config = dict(
    head_dim=32,
    intermediate_size=256,
    tie_word_embeddings=False,
    init='uniform',
    init_std_qkv=0.0687,
    learning_rate=0.00484,
    lr_head=0.0086,
    max_grad_norm=0.5,
    decay_fraction=1.0,
    max_steps=3839,
)
Each number is 500 + 50 x the weight over its row's rms, rounded and kept within 0 to 999. Layers, rows and columns count from 0. Numbers have three digits each. The size before them is the row's rms in percent of the matrix's.

# layer 8 attention key, 32x64, rms 0.16, rows 0-31, columns 0-31
090:421523503482547550415546599541515570532531515485531580469450513507453478478473515511470392476429
072:565437452456484502563512471557569424410502522419421568483463446521410512523543489482558521471541
068:521495531478547559537504498535551488398527543429387547515407462499453494522501484468579486558505
061:514493508519470471532407462433517483506466466479600415453564506522563336497503613488422574510557
087:534472560549378467546577469586537457522484534471420548433594439492554485507532521495403477506526
105:572497646504446493583567497532532424486491556524495468476481466407513513522520574499503368517540
091:578598487490387454517519420523490433493480497458464503511514469495468477474500517468425523590541
116:445455440500526517597430562498543503468541493490488528575533497399511458430534484514479453449460
108:510437490433509566517518445491547477421408536484410508576564473582527493579599483487513591607531
093:472521466546454449477488567456476513580521471569569444486497535498583467454445504545410415442455
114:494521490546478461458494563458571513529510481515609457436555500459555476424439546596436446414517
201:566458546431449585543545444509520446438499502472380494556528480488511571549579455451576544530547
087:494510493488450551545504451459538508530554550554593516416499568411435465457481494548500542601509
103:455501470396356520482527460553531603467520504506496473481425554534505477464533488506546541507476
095:460493522486492603455544583591517482509599525552533514359538571563495458498566480458436474515489
103:521522584427487483435517436482469451523461502527453479659496518480537509452564521527422530456579
093:556444543497559578466467602537507461492544427462542596484449558407497502454559516503605536518467
099:379504460492588408453468385440514515423495433478457525513474549537502481477408498466556482586500
094:504386516575501448376515464483607467567490490465515519489596584515497507525485478588559434439515
101:363476599491427618505541450476434436531522468430478532476471444525524542466574510509468461566442
095:549421418594531654518535496516450463504438491592482480584578500517558562476425480479439509574488
091:499477447452565525524503406495517500466487521486485528490557463542568409557584485499469488490542
097:480491457531563426505554456435499464488421380559545534542435474532532482541538411526449555510483
098:394472480518463472518429453552391489485536610492541499480506475476516420446518454461515558529643
092:458600557493460516565483558527490627553568509472457500489383510495418532485499475426564449499416
106:472510469559473452497498457535420567577537484442489568454513501520545496462416548452424609575456
087:501455447444498620559512466558567447436490447528462412423527608437519506649565504490503421504541
099:560550500434565524484386450471511494521565547502550469500570523543488474479484480547483459517500
093:527515507478490553544465477445503580381501572497578461439537503463536451528472531541424482430534
093:483523577543434612534474533500521553490491554391461525511492419444550472502573537433503513488450
107:495498417484605465504468436654506508488532464656546508470477436449534479531448504614469546481515
085:498519606499538517431504494455452565507550470510525477511484545492509619456636524453504432543504